config.toml
n_head = 2
head_dim = 64
norm_place = "pre"
qk_norm = true
init_std_o = 0.0464
init_std_down = 0.0535
beta1 = 0.9
lr_head = 0.0063
schedule = "wsd"
doc_mask = true
Each number is 500 + 25 x the weight over its row's rms, rounded and kept within 0 to 999. Layers, rows and columns count from 0. Numbers have three digits each. The size before them is the row's rms in percent of the matrix's.

# layer 17 MLP up, 640x160, rms 0.0535, rows 176-263, columns 0-159
094:490495520497473489516476525540517482539548506481502494546502490511500518508519456447480446516574494511521500500466507491500528475506473511483532509477519470524529472487480501493494434517483443484518532491498491497519472513522482480473504541533520513479507523479521471536504455477484471486490535515483490528516517501497504513472522496443473512525497479510576504465508486491521512521492547446460521515516483490508486501502483469506463509469503495484526479470477497542524530470534519
092:472509513514524524472467510494531479535562504491485502456477475479462463488472494488504477487503522462459541451461478555519476501531504506444502482508507470502476532489503512492534518515519501498508514490476516510473507444515505521484486490512503477463475509500497454490525486527509500526522507515508531488472447466547477494487556485488480528529567534498523497485497530508516469462536524478501485499518516507499503467496479511520516541507476488490487461530475481532499538561479499
110:518505485509527488441483500555508471508451523443468549507507491477529534504488512527459512490497527504536531529476514518461485492482495491539504552506481505461465497483515502500541527519490509499524516477541489500531504476513468536471504515494489460446517542526499478478487485500500496488513540498514477464496475532476507533499502487504468439549508504485525540454495534471504515478511498501511498492493499531544532525506500457477452527510447464482531504478516478499474523503518512
109:533507495517498480507499496528473472460514508536512519481540489505482490517526461490512506486476473462502524463553465512498510472498487448471542528477452538482552495506502453531464503493480540486478542505496525528499511465488509517505457497509473495515464543482493489507521485502538483456527505536521503510502506555472499465513495488520537477510537510531525463522434501491475526495488491506494508486495510552499467475519538497500468561452482471467515513517496504488513493487461486
093:518462528541543524499477463507471490484494489527503480507480493495469522566517533504477509475534429532520522502465492501490506497543510523519480563500474525517499520500499483503514475527489484496506482487493505489504482517542509578495509503475493525544499467491501517456498457468529519454507463518477482492475509473487483453457504491438462503493503493477498534500486509474514517481474520514491519509467488506507501519459506498565509510482491514520526521540459499519529461506527524
096:497465477486496524466494504508502485526486493545536528489507516487510481538494456478520463528474480545513502504515478495493502517533482535459518509492504497506562524492505456479501473489521496523448523489463507508517525493493499506521514541491494476485477526483470515486537487429537486500504507484488470476510503457487494466490535529505485501486488546459513526466498441466517504515496499503557510535484526569462489511501441469492500517505465518473525479512485485519559512538483503
103:504515497522480533468554533546536478533509493516527545505492482509465500505473521466451494490538485549518524511504512544490463482575525503469467488501475458514515529475488480482524499482484490461497510513483526516479459516517529500532473526517484521482537531523495470478529501513484465505509503502500499505517509488483474499515569546472492530524519497500526481484439497516497493515514477466448493468451487499466512504496488545494462495532495487493530486531502526506490514525460500
094:482464471519495518479459496486499470511534511487458513451490527527540485528534483488521499491526567496489496462484502545479453493508504510458484526483509457437480514501545511499500524462518512511487490476492478546511459495552528534491515500486511500446502534521539469536507499443476457548496494493509476506518511466464499512495498500488504513559538513500549519505499502466469497506514523495489500500463510526453501504503507509542531502517483506487506498462510525489509530481473526
102:516508533510502507489515508543498486473507510506518537475529504495547529524489509538511475517510482452514501484527485481490478530497499532499519480510474482442516510528512497463499478490525482495480501511499533537488494466504480535499528499523509478548512530494540519450526487512478440516544477483518522490539490521456506535492526521495478466518494464472466452537487454477480499484493480491491480518541474520480464568462498471486534549517487484493508508520482493464523475472436490
100:495482523524531450508517520528459511496522479485487511517510504507485465475508489479441540541460484488501492449538523516441503534520508550460483504447485484467554485462503522451510452514473507503516517492464514515528505498497529519530481502506507527487494518526493518496506512485516502514514574524527523515500518453529523483482503517530501483531509514458480484498457545503492496468527500501472481458516498488475495531488506461456502496538483495515492495544512474516542525486482518
095:506500503469514587512504487487475478505521486439523523485518434440501514484501510511470489512501497513479483531496559493484486532497493525509519459512440531490496505502497482464481482520508472529511509516502491530487499538522470485507472562522475505509478497549478519458501500530484476524486483521481533491481518449502501503494509536491500504491525504457490532497512548512489515498493484441470491434477516517486499488506509509481554513486484433485542521511516504492519490505506510
092:493516472451522465503532498499532442464509470539537480488505484506461500496536502467497521492511515481477520489538469531535469536540501547458506483529502500474536508495528494495477500471503511511528529514497508506489510516499519525527535462489497470499504508496531498525515465514496496469500481514534490502509464567456524476477502520470497509482521470472525491533479450495456500537517533523455499488482480507462500474499521480537487488488447508504474571533480465528485480516516532
116:509473520487510466511452524498535521518520503482504506459488494514485502471455463549505528465494506472529523513497525522498514474463487521479502499463499507525492504506499492442467532472500482512505481467532494505533493512513490490480509574503477491538479515490506518461513479522504498526564511459532510498456494502474499467490498504488464523529482484494518492486490451499504535519552532440518532540471529494504509516467492526519479510486448479541530519555518464501507513453488523
106:514485560491467513514478493514531486543494512491510478505491529477482505474466461474556440492482520549476506503498510472473536461464495497499553536494475538492508491474483531491504519501478491499453495492488476483550499494473495500538493527536487458497479507474485502529459519509503477501505511507506568526480485502498511508492513504451500512501471516522534532524479510521491528453506522494482555523514554497497496521520438515496515514488537482500498526486458526498468501524449463
113:530495516478559494477490519479483531531485527535478503509465516481509486453493448488531533502492499485511507511473559479474467516467501505465525522477464488510496486512535546482532456506486491495513543494500546476508502522507495482481533519535472501487499515542521528518517499496515491516542514479517497506478490493513498484499516477473462527503499466482454501535468469510540443512510521513502553534469468544536491516501442457512523497511458468478479501508486501485560466498484492
111:514510505475571490514514481525504485522458446508530522500506449503422521494491464483465470481532526532497508467532513478549489538475494532478496517456476494510507510505487504484499548470523496508504516493463541476496529501513514493493463501491452498502524505503481494527515506518482506516460508510480494495502524549475498489508553519453496526528517476482470488495434472497467499553505501539503498488521494499489479501493509490512519513469476531474511471565479493475510523468459476
104:528470540503498525484522473516476499519554452486467509489531464507546506499455483514496579513509511506536489531482480456473524554538494488504494484492473452510511505521506534472500474486515533495528534471522493509496468501494492479529464501504493539466489485539507495532495491518455519499478497494488547494493506500453491496452553514456460474521481483495528493511485500544529499450506495494532507501536497485473474447513474489507508506514503514500511520521499511450501500530550471
098:518473490505532499532488541481507474487524473464509514452472480500466491516499462522469519497524504493559480500478476504505523512515536531466487494513471500502525521473489488476482505489520472525520489521498541519506479526466533515534509506548471476474501497533514449499511477534517490497486502489535514498515516518428542491460518485500461510514478499485483492482451473535502514516517517487497507471517554474491469462527518500496456525464509522497503540572475482444540500486520543
108:516506500464498492507511466501486511492483467505481526518455491468499512495480470480449490490535463512475515486538516503524503506466508548487505497520499528453501510490509474523496496456510525551553510506486547525524477504469491497509486484550473507477533564489488498531468503473513488509480490515525540497473524510543538499452492478537486473511526491513485497534465500496498550533518535510489528495501476571476443523472501529487453522466485467506516495511502479533492489482488446
105:512482505482463464516461462474553488513498519496493494480466508484500511506502494540502532517533483473516514501484529478495520494529503461511500530517485508516513529453480498532462494498474485515469529497489550491483528475520500532548434506502490494508527509495515517510461495474485496534488486506562528485524485498509523496492491544497494494514492494556537511496489482534448557557540482525484521519495494487453523467480483523499500496541525464504489517484454460498549474497459455
104:516493511502499550505518475521480476542501452454435508534510491505478494480506534485509492469527555494511491543477497513495501497470492481529513538526497525510520458525498534493473504482503472529485555481538552526541516498497458508499520501530468495513520480536576525507492508502462484473498503476564505482470489494526478506485538500466450483475496480459466505511476489469511489490522488498493533468513554508485531491471483488494464490466488504516490478480482483512522542488523483
093:520502526491523475460490506528507527508513475500494511522496502515498508505491515477483456536501516541502511471524523535485494454503548498520512471510458497467488493490499516497467543529501498505519570494497446521544519490502526557471490531444506504516534489476542516491483490516524475461566489540492515512484475498472519504495508502525520495479512469483486510499474517448518463506500538490445518515482494511463503517511499479496483484518487411505493513483524476484547454471471503
094:482489486427468509500518490469515488495537462514515468462497444523525488495520536445485455512502508493525506487498495521549497494522533516475497509493464513536491489522542479488487495530476498517503524511540532525466518490513505525501500496557480495448538501492515522493540475513442502454519529505492483492539497442493469527511511538490508497516507527468507488457474481475537520522484474495507516501489510494478496469518478464546513503506518513519492575501472505546513467480507502
101:520505485503490444503522479518485446499474518469500504535521530476482499494523519455459495475549499510477510495551493522500546474533511558507484561508470470506491472453533502520517485468518510532519529469518489441508471527501479483520540486473508477470482492492509498522496474509460518512478514488484523512555487503504521493517531500485500511517491483527515554479492497486505483528506559501485485453484478518501438522524494471477514519445519503499508505485530454498538531490480492
096:506496519529470495490500462550541468545513537450497474503490494461509497494465523465489506523485501472488494484514558564508510492502508540466506513515490506518511502491469543433471506466562512526530519490503517488474502459492502532465490535524513498497510490536517477507504478488464493434471501457538483541511498486479486499489495501483455487484490536492506528548498456495499495561530484503508502490489497494483499479505496523523487502458511482526523541509519452493534495510537499
101:512524471548482487496492454499495464496516512479528541536510509511516510526459500507502521493534481515493506470535495526478521417516498518555551491460480510462492499487544465490444509497495498539511510494491519494487497458449496497438513522472501515531490516543489487473477458516504474473488509505519529507472466519524452473478510501498475501522530510483504475526453488500498495508519498476516537483550530511502515456530501505515496492528490513517503457568488491479509503473480530
103:521509488462497502465527524504496460511544497488445506477486502497484503517482456476467490492468453521503510556535524487472513489480492496546554478497479471492502479496527517514510541517511488535518529480480504475516542513530541519516484535521501507509526535521526511511448512513525470483479533429522517472478483501463508525507515510519453505498532482497513525520515519471489534496501533456496502542499528485486496511482457478513486434467514520433498499501521486496460490472507507
094:525483470559566463486504492490500529531478508500500528488486520480483503551494498519495511515529495474547538520525491472481494511532473518495486505503481472516501548494496494450479482459471497441524490493505505501497483522498520517486479479498500478470474458464461502493510466488534519440514472494522489501524462505495508470485518518486462521530518508476470477426482523522508529497518497512465525514527542476519498460529494545498469543518509494508474519548518499470501512518560486
100:495478499544526519466513503539470510484527484469554521491501531481490514518508498471467518487506447508486525508522504517487508470541482550502506501482491484500481484506505505551503491511514474492515505481491478522522492516500442498524454519535496454496485505500471545493495475445515505473484521469467502485501494527477567520446520496506445514509534504457502480484529458462512490553491535529452532501475502553537506533490502493517480543485492493476514495472508458539492471519514494
093:522479471523534451458486502493483511530479526507496549468491455501534476478501515529499504489522530502545489505490494525511490476509480497458510488503481491505489498508498454488483488512462471492482514504530531492471482491529514546508496511530476524509492474508522495483561483495455489518453525512545486494515501540461523458464502475489476553546490535475528472557500486480527549511514490530503509466502497520498536480528555493499546539507484434484534508510479498476503477473511514
104:507471501481465539504484506508432494501557476479460530534507477514523462486507512483553491505493525487524496464450478504446525513514546486500456511503485495499525506497506518457479486482470471534505496504484495518532504529523486535502490485520493497469541524512531474525483479490473481477539504527524536497471460446515510452477547506503491519525531518543508525500506503501472511480509500541485507534541546502477505511492479549492483523534513499513499481444489451469494518501532492
110:523477439489480489483501457500504533529510485542480497482477477492517518500498522457479505487506508511460508502471507550490521516545484499511482511507471486517494515459495518497494513528480489501520473502513542500470467486501541499488494524515508477493544531460465489507511485498477472528479466490536504544504496445518540528480529496502480470543521502462549483499482486502526531527480504584517547522531511502463497527498486518529479479514513425505554518521482500465506493475461498
090:465495474496509520459536530502469477518577496501524496471520509492518458512512488449482538506518475470534514520486543498489494508506489513511510511499516458508474489486531495495466474536485501463453483537510523468472500495496489526487488498521497490504525510482500474482545474471491497467524534517466498521481482530476473503502484540499478479526548520498524533522514499517471504540499494510503503547493528461502433451509496481552429508511491486511476535497482534545514471499516547
110:531492520474508495453532508459529466524519488498512504472504501460454462484502481451478464519540535544497525495519515530511500491499507539449520537503494493514496493481504486486492536472481484483522506500454467471486477492473490506508493492525526508508552503497503553564529490486453496507499507466523506537526449482531502491487495541504499491496497526475528493528489458475479507481566531439527489469503504505507495478485531496531489530499501503473476522531482456551536527508500493
114:552485491459557491507469484510519472467515480499507491481472478504471503505472503483450502498506492479508500482499498463532524513505491499527540527488482521472502481479513500504467482459478494514500470505542545524577509481503487528490487467512517541533558519510530511547486431461519488523482485504503505493482475495512494512482522524513460498567489513496496480492484500521493474503534528514472521512504505520495523491497495488486544511529475481512462503525456407517543495517504507
103:525518469482513498504465511516500519512492504471525503484489503473510464511515492543539484523543479456516493487532506519512519524510537469450508505484460514452499542518543523487480487509479482485481502516486461519582529439539508536484531490537522460521501479490516518491469516515489498479526563476490508484487486518499481461505495459510524530501511467482487511452471484497490510496543487548477513497512530499482451486515511527505504477506474477532554528520497470481483498455519471
100:525497495493493491476518538489471497499498541441504498461494473546502488508487485525442497516517475481504495519517497469462519543506487490497501490479508492521499536489476466468475451484544528487531528480473484486546503474484535515542461453503458512517476473457486527522485514446514465490475501509550551495523479477508524506459486541507506478521518492519506559517482552525516482485504533488507524486493499550517510481530486539529488490475489527528532469512485530510480510478480515
100:508493538542535489527468467500516477460515492535489535467488450495482518495488513482528492472503467489498493476486483522485486505475555479482533488502461494520507549495525495482492464502519515545540555510490483528554508474495540510518501525522464492477459518515458456489515476502462483488515496495515493460524487513483471486474520503494485536537502486457496488511526503460523515525505501470473535517528514506461576497539504433497501506468528509489529504521496518475498491465536488
102:496498557489539542463476557548529494524501514489475493519480467518477501506454531525505503472511494505486549469520472508503526482503554490531510549522483510481447465479462515487493474523493512498483546498538472480473488509493550529489508514489470486490486552510518481484473478513524486438494503490472485506486452547490526526454533506501482485497522513531504519469498461504496488460517545460500526510502525515544499507520450486529474509488490505494485506467489521480505517525482479
103:508494495516532479457486487510468486473477521495491482466527477485515548489465535479506490476472505516461539514518586530511486509504500490516505479512493501485480505488491458530497544491509515541476514479529497566546500474455518506437461486510480481468483525475548474527481470471503502504543500526501514481455498495478553506516504531504473512498510488465520571471512506489478529510564502499495472517480496517505492517472495516495517526479485473509526524507506518521521520518498455
109:495536500469488530508494495558484526516490495500509521473516484504528531512503463470503474526489472530502503489507482527438543502496505504544516499466473500509456530496481521481500526456441483494500534487513534531516546528524475489455513480500483497496509479469489478448484538468529487472467463518531519482473531523492538521488546511458483528506524486522503511511527493466444534473515524510453521500521521493516529492471483492514498532482501462484523508543491535464507526468496458
096:520505477475520470474473510522476464484523506495499498457475531493499467509500474518471507467455462461484511448526498471463499517548510521491522530497489522504577493461517528458533539493464496513537489499479497494493515514550479492484508525558489508522520523478517506515488510500522468517462531498504523549522459489484508511433503501525461452498474496510491501474488473505492534498451504505520525507486543498560492498486481537506561486532491484511478498483504518494524506482522501
100:533497517486486508528492475512473494502523480535445510453521537486543511448521479479463493490516465499548488526478485489505534524487536430457506510498479485477528491491531523471484498493439489470503497500507513499525473449492549491504538510517507539464484478463500515515514479467513468524500475526530524480494535464492534507482530520488491488520488489520498475539462517493473524499526475534516532453480542503503501477512519479527506495526525543510507495503460506515511475531549468
085:514499524505551488497498512472488451510515477549492519471467499498547512464477495479522489495519491505486608482477498503525467501512529500495543538483482459513492510495548490520517537474477488504468473538518496465470508519483506492501430476490464493472506540479486495496511452505496495482468473521522518500507492520455471485477503516485477536496494501531529494517479496457495496490492486486519474502482490525534432500506467498493491507503507505550537520550526537535513501511513529
090:544479462478509515512525496527511526500438498474520516513529449524500513472546498506517468501493513470480474516522479491479523521500490504525503467529440526495477506500506471497494503493505488536469513481516502432518496571553506492536489492503554523507492497532503471473445496503501490526503504506508547527504516509469425516502515518481476492505472500469511531478526482526528510503500516484486505504497496539524504441492485486469471528468511492536554483480508463532507490502494454
127:515497500494491488502530539464502477518492475491536566505506468528536469530457476540497525494509487509539516523552511525481521531506494497445523542480461517491504533411492448501498535464522463486504489498518491488484502475490471486506449505488475468466506468528510522473498468481488506448489502472538515534541493485486534526469534545484475537515497505460535487521510506476534499491534497496524531531466491499477511496526488503506499520477516518504519469517492471502520493487496483
118:521503527459523491486550536544478498517487490474457504508524493546511508481500484488498448531495487522510512495463506471459526465521498541517544504477464454478554512518508483452479526467516509519507521501545515520542509514511510476467455525500478496540475542516499508449501508506490468509503525445486510511463459501472509475508491562495484503479570506553494519514491514515522445522511514497482489455509488481487501473482530510505502519505471494485482490491491490502507548487497520
098:520490512486489486429521529525473490486539490490512507476535497487527480488475478490502527489521518519508522532535564519514498438519522544493491511497490476544528489450548515515524531505471499510505527494484507538448516495475442479497509493540491483490496503489489472510500445487520500445465515545496514538515519490516511501451483519509507501538543478504541493454508490499486498495519502481532521510485486522447451490475520520493498478495491515451526472512508521515531501485492446
100:516527476518470487513561483514503470474536505518445493466510524465429510531472507529511503461486508495558533510498544531530463464504512525480520503501498481525504492450501504495499457510455527491506478492505468519477489472510546543481508502488484458520490488490545517478478499469492502499458492478492523557488502528492536445462513500507472490492514475481500497479490485504484498552523494472536504494493495508504518518533502501525514574460452519506506524488499505534498510481478494
103:502453530473559505470509489481508504508536489445493516484463449506505511476483499480487481533535539484528493463490481521494484471482558505432533484481464486488497461518510479484479517514527545526488532509452493509492465493495571485506522522498500512461556487509472484519549490518487491468495488479520521505439461483497494489512544519504521463529518540509496511496501474506503514493499495482496486547505527508545512448536505469515490515494485510466515515495488475499517533484505488
107:493472502511497498522503556513513504500542535496486518526531461479511517524486491491514495532474441467521515515477508473467524487456502499498539519464502516487505504537524507512513457519515478477473467498499570494515493491488412496527544531496480460527534484504534508515499499464459469490511523477496536567502489477467489537478552468485478496545520518479505498468486530545507515510515525507486514490479513482507507503524509467522475529515525476469497531511469488468494489482471493
104:494491515481520478451530520553501455503513479492495526517519483458519496500496453487458480489508531530509516525502529538503435519456476495486484505482514526468508498528523503478486510445490483514477461467464520501478533518499541452494502510496497509473524515516486514501482473481500497478508534455495480539492451493496498448471528541477480535524534502491552529535495469501525546493509533492511513470518522546484447486485493556495485531503512467504484511492534500467531503511500490
104:532506503443467461486453525537507498500495490452527516490509490476491511470496459481503506510481501494524506494510535523526500510471482549508482513478489522419472476512524534440526540441460492500513475493500507491495502502527545501479515491507496507494551495476517525554499503468531468510473514517497493494498522510524527527493532524461481513533517472482516488481483485510463506456487518486506508496533467534468489512506470532538528520536537431467499498492488471504497536510523508
097:524460498464495503524480467477509488526524551516461476523531485502500473524504483496523494491503498455532515504491480525465543492487504512514603488527476503526546492516480481469443501505514514521500510515519483509498452484447523530509517526544493479496473490500537449504491486485521493456462513512491520508498500548528523550479508508510509500504524456550499493481479509515498495496505513482519557520498475519479485502499509501476463456471488489502497467508492498464556486450502515
107:522503541513518507507484522499438499537544503493459501526541504563462462484483468512528483551516519509512513513525515479510491480461478480467561507478484519493480535459485498498474516474471529479458478482477503504536515501471543483499490519530467498449492442507522471505484538496501525482466511532486520505491455480521527516482497530486510504546506469478503497526510475499524498502513531499524528471447533509530518475523551473515446493530501496487494498484472486529500505493494479
100:503465508513529523496497495495480507459493497490531468506543528563468512522497552465445502521506523488490501502499453518517521490500509480458532498499491506520526540485488485503492536501480439548506530520491524531545501519515524514489487460508503496486492518483507527516497440478476476500537486475507499490576479462454484488462526512476505504540502481489502513504504449512529530465501520498508522498460500506470504490495479482462479534512433521488514539511508514556499501476494465
096:497513495524514501520500401504481482531492474479416485466464454460519441502486478509531505520514484527484500555533504512451509483510507523480483524502506475521509456496516550440481505487525478532536536485489483473533535509510487507470505536524468484523507512529501504495473481498488478502478541486518565495502495519533515539491515490516497497505500468459492507533517487498519494555494496484523512491533489507472489472505532498526516489481481498509500512510479500487521510553505482
092:532531518484452543461527551507488532502478475536523510453436498519542508514470459476519478515544516515511528475496540523518529480493511474509507505510495479474499478512488481523496514468430487501472515472482465502489501520532526492535501472526474470498476487470508480495506483456526474477483527551516503533523507506461534519476500490501457519484490513466528519445483488502496511551496549523488535491501509547485471511503524503503479457491480513525510470510469530530498481508515490
092:529493466468510517483505461499552490495516516480485530533509499504474498475529541496478465486515555460516481507489513506499570485524499537506506493480487484533512538501502479517529464485466481597525482515477481507538484473506488489446519522528495509495512474532518498472537498519484517465489522446519507507495501494466484487473504476475494517501452488487493518502497494465549529519522552486486508457518519476500526525481459481505467493511509481481501485504462463484538553505509487
108:487503517526471519484457542489496483496510484533474528488485505543465473506524483542506450487508521480539537528497502465490505527485540526463534487428492466487523509488494529468512502434483437491538530483455525500519475493459482525488493509543488466504538509487539476471476490515480480523494528542515532487560518487509526472545536519487513498499515488488483471511486515541463493468501504503483491509522539491507488503498486520500512483534443535520508490492488486481522507494477511
105:515508535495488515490528514503490490497461495467496553502551516536463525468480473544493506480546450442481488481534531457512491502499496504551459526519480499468501484496507467472518493504499540460474505492521474463513501512485504464488454502508510456495517514496506523491527510474500498490483506476506535502521478481502525495514486545524469506517511453512518574477506455533483480549513505487482534496506532574514472474489511535496506483489499519525509538517511462504531486510536483
099:490456471500487511514474498519504514534513535503506512520476447510469529508457494498494531515507495521482513494525504558489535469501498500506504501486451505511531516453489497512480493531468492448524537503503482475534519493499455503525495506530521505422505464523502487466501504530488514470508496512503518517493481533477467490489510520506469459487523480537537552489481499523488590510522504498489541490514460485532527461512487526453470463507491476482559496538496506483495511520470480
101:516515490482526511504467497480519534516488500467513514500485528518498510485466461522469498492454475497542501443503503493506504536532540473509498509505512538501516527490493535524499506492487490551504480490495527470489527522525503454513521512475519506496446530522503483489518457477467502515483506477479509479470510471508514511489510512452495532452513459480512542489475446493519514490552509516470509492467512515525490507526514464498439546524431448473497536517481485540554534477485506
100:487445544498502443527547533495529479492509465468479492474507467515430498492472507549447436505498503511509528490509496496578483532495542490497506520495483499489539523496497540514491518508499502544488531492482508492523498481471468511501497514486475507480518490532474511471512464523451473467505505499491527503495466522517501532514527503502458474496490493503504527544504473528500551491489471492466492496530540504508491495546501495503493451494512517513489552459500464499513490456518526
102:514489515497501462508511477518523491510483500469497478458519453499503471519505471527445472489504518494534513512523491524505536507489494505457484512530473538505523525449519473520527525507500487495507456455501526521497545475511440520506492504491492520558513492542501565501497513480481518525497470523533497484501509486535514454515511536505517491505500479490506503528454458455510484539532501473453519458505529502521509471510529480486474514464481497533504521520450448525553475482492526
109:524498480478487506530485499518454479502550518518475554493530536525518430483510490459551483521490487521531495495506467492479535486503551518473478495513483512530558496499499479515472484493491504499499501503493520526496525508481537449466458535491491512514502472470520486562481495466467490491444540487464510533478462511509505531465488516475487530537532512511475488515482495542509512559503549508494516478460515506473496478527500535515484523515504499475487513488515458492536479492485488
100:498537490490491534487488479492530496498468518501499502457489462448519494528518455512477510568547539484537516529500515458492526497485540473487518494496462487466498546513496483493475469487517523547537482479551512497484498524487510456504482498537469476468462465500534544506478511505500461506484497527524501466460505500496496507456507528461503508509480523475489533495456502525475510501502503452553510531512509512479491532524543521510549510493469478542541513499509499484500474492463508
104:504495522497519496485437504502487447559514516518505513495501470469505512528494499485468530492491520463511502514502545453471566502494513513479447494510490523532475497466486490466462517459519487507529525510498511487543491518519538483495518476487457509474501488479477514523482507484516452480497507528510494525505467476491468472486534504468494485521535497493535498542505486545531543544527495440493500527511469476482528492497503473543525467519492522460555526526492492547518497519470515
100:526493509505515508508442531478477483481548537571450559471497511538539515521546496502520514521528485476526504470491461490507504522494493471456506526502486508492509542504498502479499453475507407523481521523495519530519499533505486480506468460516538496508489535523507476504493435477449498484482489495511465506531487513500539499464499546497512490490467485488501531479514500468501533505516518536511493505497511525512501503540493490510516506493498464472465494495486481491548501478461492
101:506498499540466514508495523536487464515520479453522547493501502455527488512472516483502534513478524503498521493512533519518493441498516566464547465435488436507499531500529552476459498537498521502491526470498528506486486534511463536487501478515466459503529509507488480475460485460509496494487517498503483523521524516499461476487493491477507484531540551466522519493517470505462506520500498508523516538502534508472477507503484505479510528527487501481492523494548490506527499479439486
090:491494513512510489488553481502456491527505483541438514497529522506534482505450498474487513490529473490452523452481570563531496552510527494477487521497505470509561502482484508460519512487488492470504532493500499505479487488511496536492507500518508465489525542511475514464512472485472454463477516529494500530535499494506548528516491515524492488450498530522511516495494499509496504537495530502524508474424500482511512502488527499494461522488495494465516514563473514467519494482492474
103:511499528506519514479503528532532480492520521488484492491515441546500485456504479509469493478527497495533480491499472514533495494509511488493492472485456490486509555468530471526504474505507495523506555499466546510537521518546488503526478528524480517462507488474491502448514498521515472472536483462496475505434510506530488492485528498489510522506527534481489477510479519515503492505509466505486514488569454556450485453497494478504517475492473527539531485526453472477540484527487473
107:526509523534520488499502522560488481500500497464480543468474491453537501471448494500509493538537522557504503501498521526501514484537528440442512470516474504468478538505475506471493486519475513527459505486495522477496531479546427520487492517518522516490501530514500517514458471515506498478516505496515540492495465509498515536516498510511510471529499482515504509518477503450505501473488513488526505506516519523500511510534482480491511538518456438489504495482504490492541515456521424
100:566511495499516470453499480494470498503534495524500503501460490502503479466533503501486450483479498500465506503504508498496524465495510503530492477479482416458537511497519488485503467439492531507516521497511477539476464525542468497460487488501530497439532461515525489483509484500498506514497535501516500509544504506528507549496533498485493583502516546525522538490496503493530525447494499484463495511531490525492464498488513507512491513520535461516499501471494498533506495490529444
103:510475467510474509487540504485519491484519472581461482481512461533498474496506494526501518496529539497512537487496542536491482505495501497532481555487487472477502522463550499489433511544500488556483491485491526487476494495538506518472503541467461518502467509435511494468499466511509478513441474510507498492526502494509510484488508512511484462514549499461533474504484510529468503528514520489529561517481512514480482498522504507531499495463470490491550501490478506529500509466463493
090:482482471465468494474537484508510458477500497475506511505504471515505531524542520478474479503518463508468515481527506502501498509474519532512536461507501531483521484443509469534451497514456526504492527510486486521502544496508523521493484508512504457528510525518509546520534485517476512495507494497532520506497461528505485532533494479489443560533526469542501512478454472541468532518512583513495481517477490502475518474532489490477527475454471514508523506497531467492468534529488486
102:505479552517463504471493501518487497511524442508496593501533507506527447500497494465499462505496458509505508509475490548492535464520515483516528488478501454484509548497496461428481518472496527482531513505478529514539486510514520465520466483466482489506535474483523513455529491498497529494506502499488502481507484515538494494494534549450492542486536477551504522525479523489497497468520514523500506520497525475464512462499492520495465503531500510487524500483494466521501542489490467
109:511487552532505477490481523479477515483520498483538468505513502499452514506461518515531489557563496490486489461528477507494510529532543520499502500458471490486545499525485521500464467502465504511474477527464469506520503485527526523495484515491506499465539512522464482549553492507491452489470501451504514468502462484473521497434499487518481512547511515461504474517470460531480505503538528509522542480483536506482527508538474487500474499482511507500548494500513507471497483545517490
094:513444490522504492506507519524496496517532493511493515508510457531489522562498539557482468496498495464519503498518503479489507521512519496512504511501472470488462530543508419501497481519510530512456501490489477533518464509537527528511480489543504474534519453475511504483508454476493495544520493490489475488522459476514497505470556506502511480534479498488513486525521478511500483503527565479540492508508482511503475462483474469495544524473498503481509500550414491480479475494493512
105:516526481487560508487462509494514528514508506484495539506508489494508518488501513488476483499514503537480503528538546459540533522473531505458481498487493505496503507482518561463493494488481520486504531514483518478530460447474492558545477489509487535464519496507483515542450509489491462516491524479488521519479463497522494561471485513457473514468540519485480492493487521479521556544524507479469537486493484502469521513505493491502521498434500502540534499490497479523479460512465463
093:502478509510542440478514537511485533507490485533464517513475514516496488494489504471506468471492498490521500435534479511477510493469494489511513496524499525523486475483496528502498548505524500489486520482445495481540514502501486486516519482490492516511528506426493589511508516490555489484547548527502494500521490477450517463492500515492507528501509471480473509478518496491510466534509517508407517515503488455502508514500498491452515532538533493502530467451527485511499524506490511
107:556517518518513482483507471493451510512498489500484512515496453487498499473469478493484536497478520521484497491571524488540501500478530519481511519484490503441526461505482470483494521442485520486512486468504459530542521519494480491476496540520519484505481546463515511507495503504539476520557482508523555523493474516515486507489537482464478524493528465479479503519460540523495520514521527517522506500496458507509524437518499493537484535487504450486522533492491497454493493522443475
109:518477469485513495474504492544497496511573485545520477512474481489496510492527496524453478526507483507493506499535507490463499501515523470489492496471472553510499505487523489495524487474483475494485521504534502529487490443489461480558500511522490484494460496475497463552531465500512489493519530488516519474516488496433505462501528511481441522531518489533488557515477468536522463475498499483506551480462557509514532476506515527508472508513504512473511510495504467560502537481508523
109:531521524506528496510513486546464487519486514500472543466504498534468531465491502533523481546516493524492538526482519507469526518446488536542463474498463466493490506520495522489468483507511506486522518494456470527514516480531461488500448508513490476528490508490493537517452483484532448467485536443485518512501520498514548528494497488515481476515496459522476490518461490498487476518483514486504519511530484550535454517519488507506512521479464499539548523506470458483493530465518532
113:525440484499548452505512524490495452502502469449467456508450503483465514501479490511511513489495485479496487487486513484522470517485508495503489548509481520463528491511487506499506488499519465511501503493469501500533553468505523480492551482517510512467547532448525533512483495508496495487508549418504526510519443532540522488476543499505501513513502514459524516512481498546539523477512493514468513484505548489496501524527499508527485454472529526487511497543453478509499514496513479
097:494470455515511508505545509549474500544501538577494508436496504487438490500500476503500521537475523501507479475523479532486499499504541532515508534470480478497467503486528512462474534493538482476472493509519511466494474514486504535504506524537528519468488508490525488517482472474477467492481473534528495479547514472499477466522512526495492488516518501473509500548509479539464493505520508497507538540462508516477479456485502507541493497419495509547524491484507513492482532510509487
103:507504520487471509494513479498478516562441527497507531476506478491524485505503462503486465550513451506498497495497512494472519473502522530454489503517513453521489478516496500470473488532536523497510469476456491457525499449524532474508509489511519474524541517521471557530488478482470498500485547488477552490480487502520525470453503485501458486525481461517491548458491473497531526512487506512499534507531537539489504453537503527525512494460465503510511492531494505478530474543512486
093:517552514513471529497483502510468504476530544570485501484511496504521497481510464485539455449536480493507487537470464546483522478491549492492515496480512466479518477469523506498472480498515468468503533519534504505530489465470472470529522520512497538495529528494502474516493498480490446493448509532508539479503504531502535475505518521489489515490515487487519493494474495542494485498529498480497540527485498529473541464536493452482499518463432495471497513509466499537501459494461494